Weights of a small GPT-style language model, trained from scratch on English Wikipedia: gated attention.
Each number is 200 + 20 x the weight over its row's rms, rounded and kept within 0 to 999. Layers, rows and columns count from 0. The size before them is the row's rms in percent of the matrix's.

# up: layer 6 MLP up, 4096x1024, rms 0.0725, rows 2101-2127, columns 640-767
# down: layer 6 MLP down (transposed), 4096x1024, rms 0.0742, rows 2101-2127, columns 640-767
up2101,117,212,204,197,198,203,208,176,217,167,210,191,218,186,203,213,232,177,192,198,202,207,224,198,195,195,200,222,208,193,202,241,219,193,170,189,217,189,187,211,199,175,239,191,221,194,217,189,189,192,220,235,208,205,206,218,185,156,210,203,208,214,203,233,172,183,204,194,196,193,204,212,218,194,220,197,211,233,230,187,204,190,206,176,196,230,207,190,191,205,193,193,211,156,190,201,198,184,184,223,218,196,129,202,195,209,242,204,246,210,238,203,220,186,197,179,223,189,181,172,210,203,201,211,219,244,183,195,231
down2101,129,185,183,194,194,204,181,181,179,209,216,215,205,188,206,197,219,223,186,217,168,180,182,200,180,236,177,201,231,251,225,195,219,191,206,184,200,210,225,160,238,180,218,200,228,202,175,220,194,173,203,231,223,190,230,224,252,190,189,183,192,212,213,231,198,215,195,226,193,196,220,222,220,224,221,203,198,192,209,212,189,217,220,179,195,207,200,167,178,214,175,175,169,183,233,221,184,199,187,219,218,170,198,207,187,207,203,193,203,205,222,217,194,206,220,211,216,205,197,211,221,205,232,205,264,191,213,199,214
up2102,105,193,199,219,207,205,186,169,224,182,212,169,228,189,212,176,211,222,188,216,165,168,207,197,210,222,196,204,219,210,205,189,190,179,199,211,189,225,204,209,199,214,209,169,213,216,190,207,202,205,198,170,184,205,229,204,199,182,186,187,174,177,187,193,197,189,210,216,201,219,185,189,194,219,183,229,195,207,206,190,194,178,201,186,197,211,211,196,216,203,188,184,183,204,202,188,188,215,222,220,237,184,221,202,205,192,240,164,205,181,185,217,166,223,215,162,198,200,168,179,195,228,192,189,214,215,213,195,206
down2102,101,201,187,219,200,189,211,213,192,193,194,180,209,221,211,212,221,233,189,197,210,204,197,164,182,200,220,248,228,184,180,200,219,206,205,220,208,204,181,201,224,237,184,186,203,222,188,212,224,218,211,195,199,213,181,217,198,191,179,199,219,178,178,223,247,159,191,203,199,204,222,226,198,230,235,222,213,179,193,225,197,199,187,174,217,186,198,192,205,194,202,167,181,208,192,232,199,208,212,207,179,175,210,187,205,189,200,201,196,222,233,230,239,190,227,227,224,200,210,209,222,223,194,168,187,214,169,184,215
up2103,112,198,200,237,213,202,192,219,213,207,214,178,196,174,203,171,172,193,218,176,218,192,194,192,169,187,203,211,200,194,236,218,188,206,229,232,152,237,184,188,226,219,187,156,180,204,181,180,201,182,199,164,208,216,188,193,205,211,240,178,179,178,192,203,218,196,158,218,170,207,172,177,196,195,191,182,223,187,210,208,225,162,216,219,216,163,190,224,173,223,184,215,219,160,207,216,171,134,172,200,234,205,198,202,166,216,173,215,207,228,231,168,184,191,186,202,178,196,159,208,211,209,209,187,205,204,179,187,160
down2103,107,225,187,211,195,209,218,211,205,184,206,237,182,174,205,205,201,176,217,196,191,208,234,193,191,191,203,251,221,206,198,180,229,195,230,218,223,192,243,190,203,200,176,209,166,185,183,187,151,181,175,222,192,164,199,164,193,198,220,215,197,161,201,161,194,210,190,192,232,189,217,182,226,236,198,178,211,183,175,202,226,181,213,186,245,192,196,187,187,224,201,181,193,200,187,227,225,184,188,219,196,241,223,178,225,195,213,202,232,213,209,161,200,213,216,206,186,199,174,190,189,210,206,184,153,177,213,203,240
up2104,069,203,193,190,201,175,160,222,179,201,209,219,175,219,181,215,205,184,200,198,175,206,161,206,235,185,226,217,203,219,169,181,203,247,162,225,215,215,206,172,205,185,199,205,191,204,225,221,199,192,199,184,218,224,193,166,192,229,196,209,181,218,196,173,211,201,212,225,201,203,180,178,197,206,174,197,224,193,192,197,156,161,200,241,194,213,182,174,203,197,195,163,196,233,199,187,201,211,187,188,209,177,165,211,222,222,185,188,219,186,186,180,175,219,182,217,216,206,184,198,187,228,195,182,219,200,214,211,216
down2104,067,215,229,203,201,185,201,174,202,196,173,184,248,211,213,206,232,209,203,187,203,197,185,206,201,232,210,192,210,180,228,208,212,185,220,176,202,213,188,200,205,200,195,180,176,198,187,214,214,192,183,187,191,203,204,187,198,196,234,186,174,192,232,180,216,184,210,182,201,196,190,217,226,199,219,169,196,192,228,189,229,161,222,168,194,196,189,194,201,243,191,217,157,189,170,169,195,196,208,183,209,192,190,237,194,218,188,188,170,180,206,234,209,239,196,205,182,158,208,196,209,222,189,194,158,227,187,171,185
up2105,119,223,194,183,211,219,234,203,185,187,176,222,187,195,202,179,165,205,222,183,184,194,228,184,191,193,177,177,199,189,188,191,200,195,215,227,213,189,237,216,183,178,219,210,196,215,185,173,182,224,222,173,219,170,214,206,201,159,177,201,194,202,165,179,244,198,188,192,228,222,170,222,225,195,227,214,178,189,185,200,204,183,190,189,202,188,183,207,218,203,184,157,180,189,193,169,224,211,224,217,225,182,187,185,180,201,170,218,206,228,219,194,173,239,202,190,202,180,188,195,193,194,175,177,209,186,223,192,227
down2105,116,245,223,210,197,174,185,206,214,210,180,167,192,195,196,211,182,214,217,189,185,164,214,250,190,174,197,229,190,209,184,181,153,193,188,213,199,192,181,209,195,230,185,209,175,253,225,168,184,212,196,212,205,194,197,176,241,177,218,175,208,202,193,186,167,276,162,178,173,203,202,178,227,193,203,215,204,199,187,197,209,197,220,186,181,204,178,218,209,225,194,221,212,200,195,186,211,186,189,169,193,200,177,190,198,218,207,192,176,182,175,186,198,220,172,195,177,173,219,225,184,173,235,200,187,193,230,219,194
up2106,124,213,196,194,198,183,224,205,218,195,211,207,197,210,184,230,215,205,228,193,163,194,237,182,190,191,230,214,180,209,209,257,200,167,214,196,193,206,216,181,207,196,194,183,210,212,204,189,193,241,178,231,186,192,214,221,229,182,226,176,213,246,199,205,202,203,185,182,194,207,189,199,191,195,184,216,207,213,209,198,197,184,182,171,236,180,173,204,194,217,210,206,227,212,211,230,238,235,180,217,197,209,223,218,178,176,226,183,201,211,213,195,240,170,218,226,193,202,244,159,193,208,214,211,165,179,201,195,180
down2106,123,210,205,175,207,206,186,158,213,207,198,182,223,228,213,214,236,234,187,190,174,191,197,187,204,190,191,188,191,193,214,214,221,218,173,196,211,173,171,182,176,193,221,192,187,197,228,189,172,164,180,227,217,209,185,205,203,184,185,212,232,196,207,185,199,205,198,191,171,209,169,202,185,220,183,197,199,186,230,173,221,218,178,178,176,179,209,225,227,175,221,197,149,212,236,237,195,174,215,213,217,205,198,192,213,177,188,179,190,192,200,238,183,201,210,225,181,199,206,179,179,171,150,201,214,184,217,171,190
up2107,119,219,169,258,190,195,184,193,182,240,235,201,191,202,207,175,153,199,196,194,209,207,207,218,233,223,188,208,180,210,242,201,187,179,211,217,213,184,209,192,180,216,243,181,182,217,191,167,209,210,200,201,203,214,177,206,191,206,198,221,205,166,226,187,227,168,185,213,217,199,217,208,175,172,218,192,204,210,194,164,201,161,192,201,215,218,213,160,194,214,203,220,205,233,242,198,222,204,193,161,179,203,222,196,231,167,217,215,159,192,186,225,202,207,203,195,173,179,162,181,189,191,199,213,226,158,209,191,175
down2107,121,193,158,163,199,214,183,182,232,221,183,217,213,203,196,194,213,176,197,187,268,198,206,221,193,225,173,197,208,135,223,186,212,149,228,182,167,225,217,197,179,197,169,229,176,214,209,222,200,183,246,193,208,192,203,232,204,174,219,202,231,187,205,186,185,208,233,176,187,213,205,190,195,197,184,172,205,189,206,231,235,198,217,203,210,199,225,207,188,221,205,219,169,205,206,199,216,234,223,174,199,173,209,195,198,237,205,197,203,231,190,192,190,178,217,173,200,180,185,226,186,173,217,188,218,216,182,203,150
up2108,037,183,175,206,225,220,217,184,220,186,218,190,215,187,213,221,218,216,180,180,181,178,226,239,207,192,153,208,204,163,181,223,214,206,172,184,241,201,170,197,211,176,217,213,174,200,242,173,200,168,170,210,196,196,212,232,220,202,181,209,226,186,214,224,162,220,155,216,207,199,186,179,209,221,191,199,166,223,194,205,201,199,235,196,182,196,209,171,244,178,221,244,220,203,199,175,206,211,261,179,210,204,216,184,182,173,204,205,218,178,197,189,188,224,173,226,199,162,219,212,203,227,189,210,225,196,181,216,213
down2108,038,203,188,203,199,163,199,222,202,172,179,156,230,246,180,171,200,187,201,217,231,241,231,198,180,181,181,191,202,197,213,206,229,197,207,205,207,197,196,183,228,171,219,186,198,215,177,189,215,183,194,194,201,175,207,216,192,186,200,206,173,217,190,198,239,218,196,226,182,198,209,155,200,167,219,227,170,164,214,188,185,202,187,151,198,193,205,196,183,162,243,214,197,206,214,198,178,236,236,185,226,198,205,223,223,190,212,198,188,201,186,193,206,184,155,166,199,202,193,231,200,215,218,204,202,187,187,190,218
up2109,117,165,203,187,209,188,243,195,196,225,235,214,192,190,188,162,230,195,203,209,212,182,204,185,191,193,225,220,219,215,171,202,195,196,232,227,218,216,210,189,201,191,183,185,223,206,156,212,190,161,192,215,227,213,184,182,195,193,230,205,194,190,232,204,180,190,225,199,187,210,171,196,231,204,192,196,209,231,223,190,162,208,175,194,240,169,219,234,179,209,173,196,213,167,215,198,180,180,192,196,194,185,195,178,199,194,185,203,184,217,188,215,199,203,210,201,214,182,213,196,202,205,219,191,199,194,195,198,231
down2109,114,223,222,229,186,191,187,209,204,197,172,190,223,201,239,217,178,191,178,198,205,171,225,183,192,216,198,194,186,202,176,174,202,229,165,191,213,193,180,192,217,229,207,205,203,160,221,220,172,228,176,189,239,221,207,196,193,197,202,225,209,183,193,189,213,171,180,218,178,164,174,186,163,202,181,188,181,139,193,234,179,237,189,197,175,208,185,198,189,177,215,186,220,216,180,229,230,198,195,187,194,182,221,177,193,207,231,186,221,192,202,198,229,186,175,182,166,193,201,166,227,207,193,173,204,199,190,200,185
up2110,124,212,176,188,216,190,172,234,192,181,174,209,212,196,204,204,191,174,191,198,215,214,223,180,201,218,220,198,207,201,232,165,184,201,205,202,182,241,217,224,207,164,194,181,207,197,205,193,200,216,214,215,185,203,238,180,195,164,194,205,195,189,201,194,191,209,208,195,176,172,188,235,171,219,160,188,216,173,154,204,220,200,214,186,197,200,218,207,210,185,170,184,243,176,209,188,184,220,195,186,190,192,222,166,222,208,181,160,205,217,166,244,145,221,215,190,206,207,206,198,220,223,211,211,229,193,200,213,213
down2110,132,166,180,168,202,238,194,173,172,201,192,205,235,203,191,217,223,214,225,212,183,195,223,180,192,213,227,221,220,183,185,189,171,200,175,197,199,202,204,219,179,170,184,183,221,195,195,200,209,212,227,235,220,210,196,178,189,221,167,236,202,200,183,180,206,207,183,222,201,210,201,218,179,221,215,200,155,197,161,219,184,186,188,160,197,157,178,204,208,190,189,185,192,226,204,193,219,228,208,183,174,226,195,206,228,189,223,255,171,192,203,208,176,198,215,203,190,195,176,208,199,212,205,201,191,241,186,220,225
up2111,092,224,212,218,165,202,206,170,180,236,205,221,201,219,200,179,213,204,195,193,209,187,184,148,198,202,156,239,232,182,182,184,177,250,194,207,209,226,205,229,203,222,192,201,186,202,194,190,200,207,209,187,227,219,180,195,204,179,233,224,183,217,215,176,201,216,225,210,211,229,208,189,227,221,220,187,181,211,204,210,150,216,183,201,190,193,198,245,201,146,220,207,215,198,190,223,215,215,206,154,160,193,178,189,205,231,190,209,203,201,195,196,195,218,171,221,205,201,221,228,202,209,201,205,195,180,200,184,205
down2111,089,205,195,195,226,195,202,190,195,190,206,208,172,185,182,162,225,178,224,208,172,205,194,194,195,184,206,193,215,204,185,172,248,185,194,186,225,198,169,180,189,206,187,203,208,191,212,177,222,178,239,179,196,211,211,193,148,175,219,186,212,178,201,217,230,199,204,189,194,156,179,167,173,189,224,211,209,171,185,213,206,200,208,202,212,179,197,181,201,208,202,190,178,205,214,176,197,180,193,216,240,166,207,204,212,209,186,174,213,165,204,236,172,189,217,191,177,181,188,225,225,182,202,208,225,206,186,164,181
up2112,079,200,197,200,221,196,208,217,165,186,224,222,166,200,208,189,190,186,222,242,198,192,209,212,222,198,217,229,205,200,236,217,187,224,183,237,161,191,165,157,174,248,158,224,223,173,217,233,222,229,205,166,208,221,189,186,235,199,215,193,203,220,214,177,202,165,189,183,177,233,197,177,185,195,195,183,189,227,228,218,189,223,176,171,208,238,162,209,192,208,189,229,219,220,232,208,222,166,220,213,202,210,198,157,189,237,213,188,189,180,181,153,181,174,182,204,187,220,215,182,205,216,232,211,219,211,184,217,161
down2112,077,190,156,242,229,212,218,184,194,179,202,205,216,176,182,198,186,204,176,207,169,233,184,187,188,200,185,195,194,215,201,215,198,197,204,231,216,217,204,177,203,185,204,179,253,181,213,217,221,210,241,206,196,209,212,216,205,195,205,201,216,196,185,222,225,194,209,197,195,188,202,230,190,233,229,200,200,176,201,204,174,194,249,180,206,211,190,206,207,216,217,216,198,223,189,211,173,202,176,212,210,180,207,189,180,178,187,208,203,213,188,210,211,209,194,219,178,208,203,215,189,204,160,223,199,222,193,196,223
up2113,029,205,206,228,230,235,187,204,203,203,205,193,191,203,174,163,214,174,183,213,197,186,188,184,221,215,194,190,185,209,207,209,212,152,182,169,208,210,191,198,216,195,176,213,196,235,242,185,224,211,186,198,207,206,200,229,196,211,183,185,217,216,226,185,195,189,162,191,186,168,207,219,196,217,215,224,190,203,229,186,203,214,203,222,199,198,192,172,214,177,208,187,195,209,204,171,217,217,231,179,184,191,222,197,183,205,174,167,199,179,205,212,192,178,191,223,203,200,164,150,236,175,206,212,237,192,204,202,204
down2113,027,207,174,214,203,240,193,195,213,228,150,225,215,229,227,201,205,229,208,205,176,177,172,180,173,206,199,229,168,192,202,191,191,192,194,187,213,164,219,220,213,184,179,212,220,191,172,228,192,174,185,219,258,193,192,176,213,191,172,152,218,207,236,213,191,225,200,205,187,204,190,192,205,183,186,235,196,165,171,199,192,176,189,200,180,228,216,179,197,180,201,188,207,211,175,258,223,235,238,223,220,194,189,179,223,222,197,212,224,211,207,217,195,217,230,207,196,212,208,192,212,200,219,211,234,196,180,191,188
up2114,114,193,196,194,251,200,213,184,205,208,195,230,222,184,186,210,159,204,197,174,198,187,204,165,204,203,192,217,234,191,151,217,192,209,234,207,215,206,223,186,211,192,237,201,225,167,208,230,215,186,186,238,207,226,185,208,182,206,204,231,185,191,196,175,223,180,170,241,199,250,190,201,199,178,174,162,205,207,199,180,201,273,217,213,211,187,169,236,188,169,183,165,220,187,224,202,203,210,190,191,195,221,238,244,201,201,186,176,210,245,230,225,189,217,184,205,231,205,205,203,214,189,201,182,210,212,195,190,214
down2114,103,160,243,183,217,201,189,179,205,237,204,203,193,163,204,182,149,220,195,200,178,215,205,212,196,205,206,209,208,189,212,203,176,205,217,227,203,215,190,230,221,177,178,202,193,217,177,164,227,209,200,202,177,178,220,183,204,217,160,152,240,173,226,198,221,187,193,215,197,191,182,227,204,181,233,227,191,199,198,194,209,190,222,201,194,218,218,205,191,231,206,187,198,178,189,196,180,195,227,195,223,205,208,214,192,211,226,203,218,209,168,204,189,182,207,199,201,235,215,205,219,148,225,211,190,188,185,173,208
up2115,082,190,218,221,210,187,203,189,197,185,206,184,212,224,217,216,192,167,185,171,232,192,209,216,208,234,175,233,197,221,199,190,153,202,197,215,212,210,195,206,219,196,210,183,200,196,185,212,205,215,224,214,218,173,187,180,176,204,204,192,212,218,195,199,211,177,226,208,202,233,188,221,217,203,178,184,170,246,193,242,232,170,205,209,170,176,196,224,202,177,207,213,187,232,210,224,204,192,160,194,165,215,190,190,156,185,232,218,191,210,234,150,204,207,185,183,163,196,205,180,228,214,193,193,164,215,210,207,228
down2115,083,182,231,214,150,203,164,193,221,194,196,164,223,186,223,205,178,237,206,211,187,186,220,231,194,224,207,211,209,185,179,193,191,210,218,169,238,211,202,236,203,197,209,200,165,219,218,150,206,218,197,200,186,203,199,181,216,204,185,175,182,218,208,223,222,191,212,177,163,179,215,248,184,208,204,163,194,217,210,183,189,201,238,198,192,180,219,183,215,229,194,150,225,218,209,224,189,186,166,194,208,211,242,223,202,218,175,182,226,149,199,186,216,187,208,192,213,206,198,226,213,167,212,197,199,227,180,185,170
up2116,121,205,207,194,188,231,236,227,202,209,190,228,209,230,166,207,195,176,213,180,178,222,187,193,206,200,204,149,221,166,187,223,244,232,201,214,215,158,185,193,198,170,210,187,206,212,201,221,168,241,192,207,184,211,204,171,185,213,193,225,195,213,220,209,186,185,178,208,201,182,152,221,198,187,209,210,208,202,223,225,190,189,209,206,208,217,199,201,195,206,211,178,174,192,209,253,189,218,203,189,219,191,210,165,197,226,232,229,223,152,226,201,198,241,189,214,211,224,180,191,219,192,157,181,205,178,224,204,192
down2116,125,184,206,206,207,194,208,238,199,220,241,225,180,215,209,178,210,238,204,223,193,205,199,198,206,225,181,191,138,226,202,196,171,206,192,184,169,172,188,191,179,202,166,184,200,170,195,206,195,203,214,183,236,220,187,217,219,191,228,193,202,203,155,196,142,207,214,185,234,220,211,224,233,213,210,189,216,212,201,175,197,159,210,205,228,187,179,211,184,199,231,209,190,198,177,191,222,180,204,200,203,187,202,234,182,201,167,214,233,229,199,174,190,231,165,186,192,198,187,187,198,197,184,239,209,176,170,204,187
up2117,111,221,198,202,218,207,213,230,185,237,164,246,197,211,170,213,213,198,173,188,181,205,174,157,216,250,203,214,208,209,181,213,196,212,187,179,191,217,156,234,175,191,192,196,195,213,188,197,224,180,253,224,218,207,247,144,181,179,188,214,219,200,207,206,226,170,216,178,216,172,228,164,180,211,201,238,211,189,232,192,184,212,205,210,197,223,192,190,217,203,217,198,203,197,223,182,186,176,226,179,213,212,199,187,232,220,178,228,199,245,166,228,205,170,175,214,207,179,202,195,213,212,243,200,229,204,200,160,219
down2117,132,190,190,217,191,211,191,210,199,232,219,198,203,167,209,201,210,171,223,173,164,274,182,205,181,186,196,212,211,204,216,241,192,187,186,224,182,190,163,214,216,232,216,174,212,212,197,203,208,198,187,217,220,201,185,195,192,212,196,199,200,202,184,210,227,229,210,191,216,207,204,207,184,187,251,181,216,214,238,189,195,199,250,180,202,154,211,169,182,214,203,212,228,209,204,210,190,219,187,201,215,182,206,189,213,203,198,169,191,178,207,203,227,223,179,229,190,195,212,191,220,204,206,200,182,244,191,199,205
up2118,018,214,149,171,172,162,185,223,197,218,204,203,155,204,226,232,233,163,200,189,207,179,191,153,181,194,184,195,185,199,180,196,202,223,205,215,207,174,208,244,208,168,200,199,200,209,203,182,227,196,224,209,242,205,169,183,225,157,190,195,207,199,187,188,221,170,200,181,176,202,191,193,190,193,196,200,155,187,212,200,222,220,183,218,210,190,166,213,199,228,180,176,194,212,194,200,179,171,199,170,206,193,178,189,213,206,230,212,205,181,210,234,182,197,160,209,198,175,214,166,160,175,163,162,221,195,221,209,178
down2118,017,190,163,216,198,198,198,184,222,203,189,159,189,196,241,187,218,239,191,225,185,201,206,190,184,191,201,209,197,236,199,219,210,199,221,194,206,193,195,163,187,212,177,188,234,188,186,173,206,216,229,210,213,213,175,209,210,182,163,206,191,215,199,208,183,239,225,205,205,203,153,217,201,213,211,221,195,215,190,207,241,220,240,218,201,202,201,196,186,172,189,217,201,217,198,189,228,169,204,184,170,196,213,166,199,222,213,182,174,197,171,208,182,201,180,211,226,165,224,213,203,203,184,175,197,220,220,209,192
up2119,085,197,219,163,198,239,200,211,193,192,198,224,186,208,202,196,214,212,198,176,159,181,205,176,191,210,180,230,203,200,188,186,202,228,219,187,236,203,211,184,175,199,157,197,204,216,191,213,203,180,218,228,187,188,225,196,152,201,187,199,187,203,211,219,194,205,201,176,193,195,227,219,189,176,195,207,205,194,202,199,214,201,206,200,196,218,189,211,189,200,162,227,207,221,178,232,168,206,207,204,231,202,211,183,196,175,186,173,201,203,205,185,176,193,196,177,161,199,184,192,197,206,169,208,220,217,196,192,240
down2119,080,188,218,209,215,180,223,211,206,196,181,222,229,185,232,206,181,202,172,165,187,232,218,215,217,187,206,253,164,202,179,146,201,226,203,177,194,215,182,189,224,203,231,172,207,221,181,201,219,159,176,202,204,192,180,207,192,182,196,177,191,201,194,164,221,209,205,206,236,210,204,182,178,258,203,186,200,211,208,221,153,194,161,176,200,217,229,231,216,192,199,227,206,179,228,199,203,235,175,186,172,149,184,194,243,210,217,212,198,194,188,226,239,194,193,177,168,203,206,195,213,236,188,210,191,204,223,229,206
up2120,102,195,193,188,218,203,207,242,205,216,164,213,203,209,229,190,175,212,195,210,222,201,228,178,195,228,205,165,179,153,217,193,234,186,205,224,183,194,194,162,194,166,182,206,175,189,202,196,200,225,200,175,208,211,212,211,191,191,167,205,201,158,236,220,224,191,208,241,217,219,213,166,194,224,185,186,217,156,202,218,206,243,192,220,198,215,208,208,177,189,154,183,224,184,189,191,163,194,194,186,224,169,200,190,186,208,194,186,186,173,210,195,229,219,168,201,205,211,228,178,204,182,226,185,219,192,208,186,216
down2120,101,196,176,218,188,193,186,175,197,211,206,187,211,195,204,198,178,228,219,192,230,161,191,152,179,228,169,224,206,200,232,214,178,194,209,180,154,225,176,204,204,187,205,207,188,202,242,232,224,222,206,220,198,220,171,216,216,226,186,192,193,210,180,209,209,221,197,260,205,225,230,186,198,182,202,162,223,210,174,235,232,208,178,205,158,209,160,189,245,233,180,184,212,197,182,198,213,182,231,186,225,236,197,198,234,220,168,223,225,163,228,175,225,164,199,199,190,201,212,231,172,240,208,174,190,200,177,193,165
up2121,121,253,234,203,192,197,218,170,210,190,217,189,218,207,188,234,213,208,250,206,215,209,222,224,194,223,216,240,189,206,242,218,197,193,196,193,199,200,202,179,221,184,221,174,190,220,200,238,174,205,248,191,183,172,184,197,170,217,209,219,188,202,179,201,230,244,197,220,215,222,189,214,206,198,161,221,171,225,225,188,198,222,206,159,197,165,225,194,191,163,186,214,185,192,207,206,216,201,238,190,195,181,164,207,214,213,206,191,195,209,217,218,162,244,195,195,204,183,196,189,218,229,224,165,206,203,215,235,186
down2121,122,171,232,186,218,179,250,219,221,173,213,187,235,218,171,180,190,186,227,215,227,239,194,188,185,196,211,209,154,207,226,200,198,191,203,220,180,224,192,160,202,188,203,191,168,217,223,170,203,170,208,205,234,204,199,202,192,233,166,182,190,177,183,173,230,181,218,225,225,191,192,168,182,165,172,205,222,207,224,209,212,215,216,170,216,181,181,214,229,205,160,229,199,193,200,200,208,214,214,187,162,216,185,208,206,201,206,201,213,232,150,194,188,195,186,218,178,193,176,192,215,175,190,163,185,172,195,205,162
up2122,107,200,222,157,171,174,173,184,203,216,167,230,206,193,191,213,234,208,186,197,219,181,166,219,205,158,222,186,191,208,230,175,191,229,200,197,208,192,194,202,231,227,194,195,180,184,186,214,191,185,176,192,190,193,228,214,190,195,188,221,227,190,214,238,184,203,159,232,201,214,216,208,169,207,240,190,204,259,209,231,221,222,201,173,207,203,201,232,200,223,194,168,201,222,221,200,215,198,230,203,191,232,218,185,194,208,224,184,246,168,234,202,202,186,173,196,218,199,190,191,162,183,199,186,217,233,243,190,159
down2122,105,173,195,249,213,194,189,194,178,186,212,206,251,185,245,227,183,203,190,228,173,190,197,207,209,205,184,208,204,229,211,168,166,193,205,195,197,211,218,200,173,172,206,205,191,228,191,176,192,211,194,171,204,220,194,231,215,180,225,201,227,173,217,184,186,200,167,219,218,195,220,195,190,166,205,193,221,177,203,195,215,196,216,197,181,238,203,229,183,211,207,214,215,195,191,191,225,153,206,167,210,207,190,213,216,217,172,184,200,208,209,184,183,193,216,188,219,200,238,189,197,179,204,196,199,172,167,206,182
up2123,099,193,190,210,214,157,187,208,228,230,184,207,185,224,213,172,189,230,186,219,199,160,206,226,202,198,187,187,185,188,209,210,178,188,198,181,176,192,224,204,199,179,211,182,154,199,208,222,197,201,194,210,184,189,218,187,223,189,168,184,222,199,151,204,199,164,185,222,225,172,181,190,232,206,181,180,164,240,162,194,218,203,222,170,198,188,219,219,207,206,203,208,187,214,196,156,179,204,222,188,205,204,167,189,215,198,162,195,233,185,193,186,223,213,217,213,208,197,214,195,191,213,208,178,184,197,182,192,205
down2123,100,161,177,205,233,198,214,241,211,202,236,206,206,186,194,214,208,205,179,156,212,185,196,199,189,201,169,221,210,202,175,199,235,234,227,187,210,178,184,205,240,192,200,170,206,215,216,202,215,178,244,228,226,189,177,205,202,212,204,206,206,186,187,195,177,178,192,209,203,209,223,226,208,189,208,215,188,188,191,195,229,234,192,214,211,178,198,206,228,191,187,194,204,186,211,210,205,192,231,200,213,189,205,184,207,223,201,195,188,263,196,190,197,169,203,192,201,190,186,187,203,151,214,214,219,201,220,190,202
up2124,120,192,203,225,229,195,198,219,210,185,183,190,187,205,189,167,228,207,204,206,196,188,215,219,169,243,196,193,198,211,230,188,182,191,241,174,199,167,197,188,190,185,189,194,153,182,199,182,177,230,206,189,213,184,202,213,181,197,213,208,166,187,231,235,199,167,217,204,208,210,201,197,217,195,184,189,207,214,201,203,195,192,170,181,203,200,221,216,205,170,220,212,218,202,207,181,216,202,175,215,195,167,210,224,214,208,220,154,203,214,203,232,184,174,193,188,169,150,178,195,196,230,159,215,234,222,229,213,167
down2124,119,221,207,238,211,156,203,214,203,185,220,173,203,211,206,180,207,210,225,180,182,179,221,217,229,212,207,190,190,178,232,195,180,199,183,200,190,180,188,229,196,201,216,210,218,186,198,237,172,197,200,170,176,233,215,191,211,206,194,180,149,197,209,203,188,190,181,222,222,235,194,175,231,226,167,192,172,236,215,201,229,180,216,206,232,213,217,215,206,216,210,194,213,223,214,168,204,174,186,221,226,177,193,224,248,180,191,220,203,227,211,226,201,193,224,201,187,194,212,166,172,191,194,203,223,201,218,217,189
up2125,099,203,206,213,176,202,246,198,248,243,207,209,164,202,191,195,227,169,186,200,160,223,181,203,214,210,190,215,212,172,155,217,193,183,188,210,175,191,213,191,182,199,199,193,214,201,197,212,198,219,187,182,231,196,227,202,200,193,207,181,202,192,206,187,192,189,182,181,179,197,220,235,190,264,216,238,178,200,186,207,207,195,211,210,170,237,207,197,198,219,188,200,182,195,197,205,193,204,227,198,216,215,152,209,228,200,203,191,178,208,216,180,164,203,192,194,199,222,236,210,166,227,197,201,170,194,214,222,182
down2125,102,210,183,207,206,183,238,261,223,193,184,235,184,244,240,179,170,156,186,191,189,229,211,199,199,222,226,177,185,182,199,187,231,197,258,279,207,203,210,191,167,220,213,216,197,196,178,199,168,207,215,212,186,139,220,173,240,205,176,174,230,179,207,204,190,184,213,185,199,198,150,229,199,185,202,205,185,206,212,223,194,207,212,161,207,204,214,201,227,201,178,202,193,175,229,144,200,243,193,205,205,185,184,244,182,209,190,199,197,210,224,230,200,204,244,222,200,201,219,203,184,188,224,210,176,191,192,216,190
up2126,067,150,207,193,210,186,214,224,143,187,193,222,204,230,213,216,210,210,203,217,166,210,217,226,168,186,238,234,172,214,179,231,216,201,173,208,183,236,221,191,201,208,217,222,171,173,212,204,243,186,206,180,204,238,231,189,202,209,193,239,228,189,179,195,192,184,206,188,165,189,243,190,185,206,171,185,164,201,223,210,174,197,204,212,208,228,201,216,176,195,211,186,218,194,175,207,234,204,204,165,190,173,194,205,231,200,174,224,198,198,194,208,190,192,178,226,197,207,207,215,221,208,169,217,180,183,206,197,206
down2126,067,205,222,222,202,198,219,195,197,218,170,195,216,220,166,204,185,186,221,169,190,204,205,206,204,223,195,200,227,216,182,197,218,187,200,190,185,199,197,194,210,236,224,155,189,222,223,208,248,229,172,194,235,185,200,221,227,226,213,181,194,160,225,192,204,195,189,205,175,190,188,201,193,199,205,191,207,205,203,177,210,183,213,185,149,211,188,198,160,219,217,173,196,182,224,231,197,205,180,244,215,150,232,219,222,158,211,181,216,199,176,201,193,197,217,218,196,155,250,184,172,187,198,186,157,187,208,178,222
up2127,020,185,208,143,177,236,249,203,173,201,203,218,197,215,207,193,182,194,186,195,199,206,187,216,201,166,175,204,195,219,188,208,200,197,171,209,186,241,193,226,211,215,228,191,195,203,261,207,195,201,209,214,183,214,208,203,203,174,218,196,221,216,217,193,195,214,282,212,228,167,166,185,180,164,203,200,211,213,211,184,180,213,204,231,180,229,211,197,197,208,210,170,247,214,232,214,185,198,206,229,202,204,223,175,185,212,217,198,220,206,188,203,174,201,190,187,153,213,223,192,198,226,159,184,173,190,189,163,236
down2127,019,196,192,188,171,160,193,205,207,184,176,220,210,225,201,206,192,166,223,209,188,164,184,233,144,173,230,166,187,193,206,224,210,204,197,206,233,186,214,203,180,198,196,202,200,212,171,190,185,227,193,159,240,235,186,219,224,238,224,172,185,236,240,162,224,219,193,173,195,184,174,199,220,204,153,197,181,192,182,208,210,193,187,229,188,166,201,198,192,183,215,207,192,220,200,190,179,227,198,182,225,203,227,212,207,216,201,199,179,191,190,190,215,184,190,233,222,213,202,221,232,204,195,201,192,199,225,211,224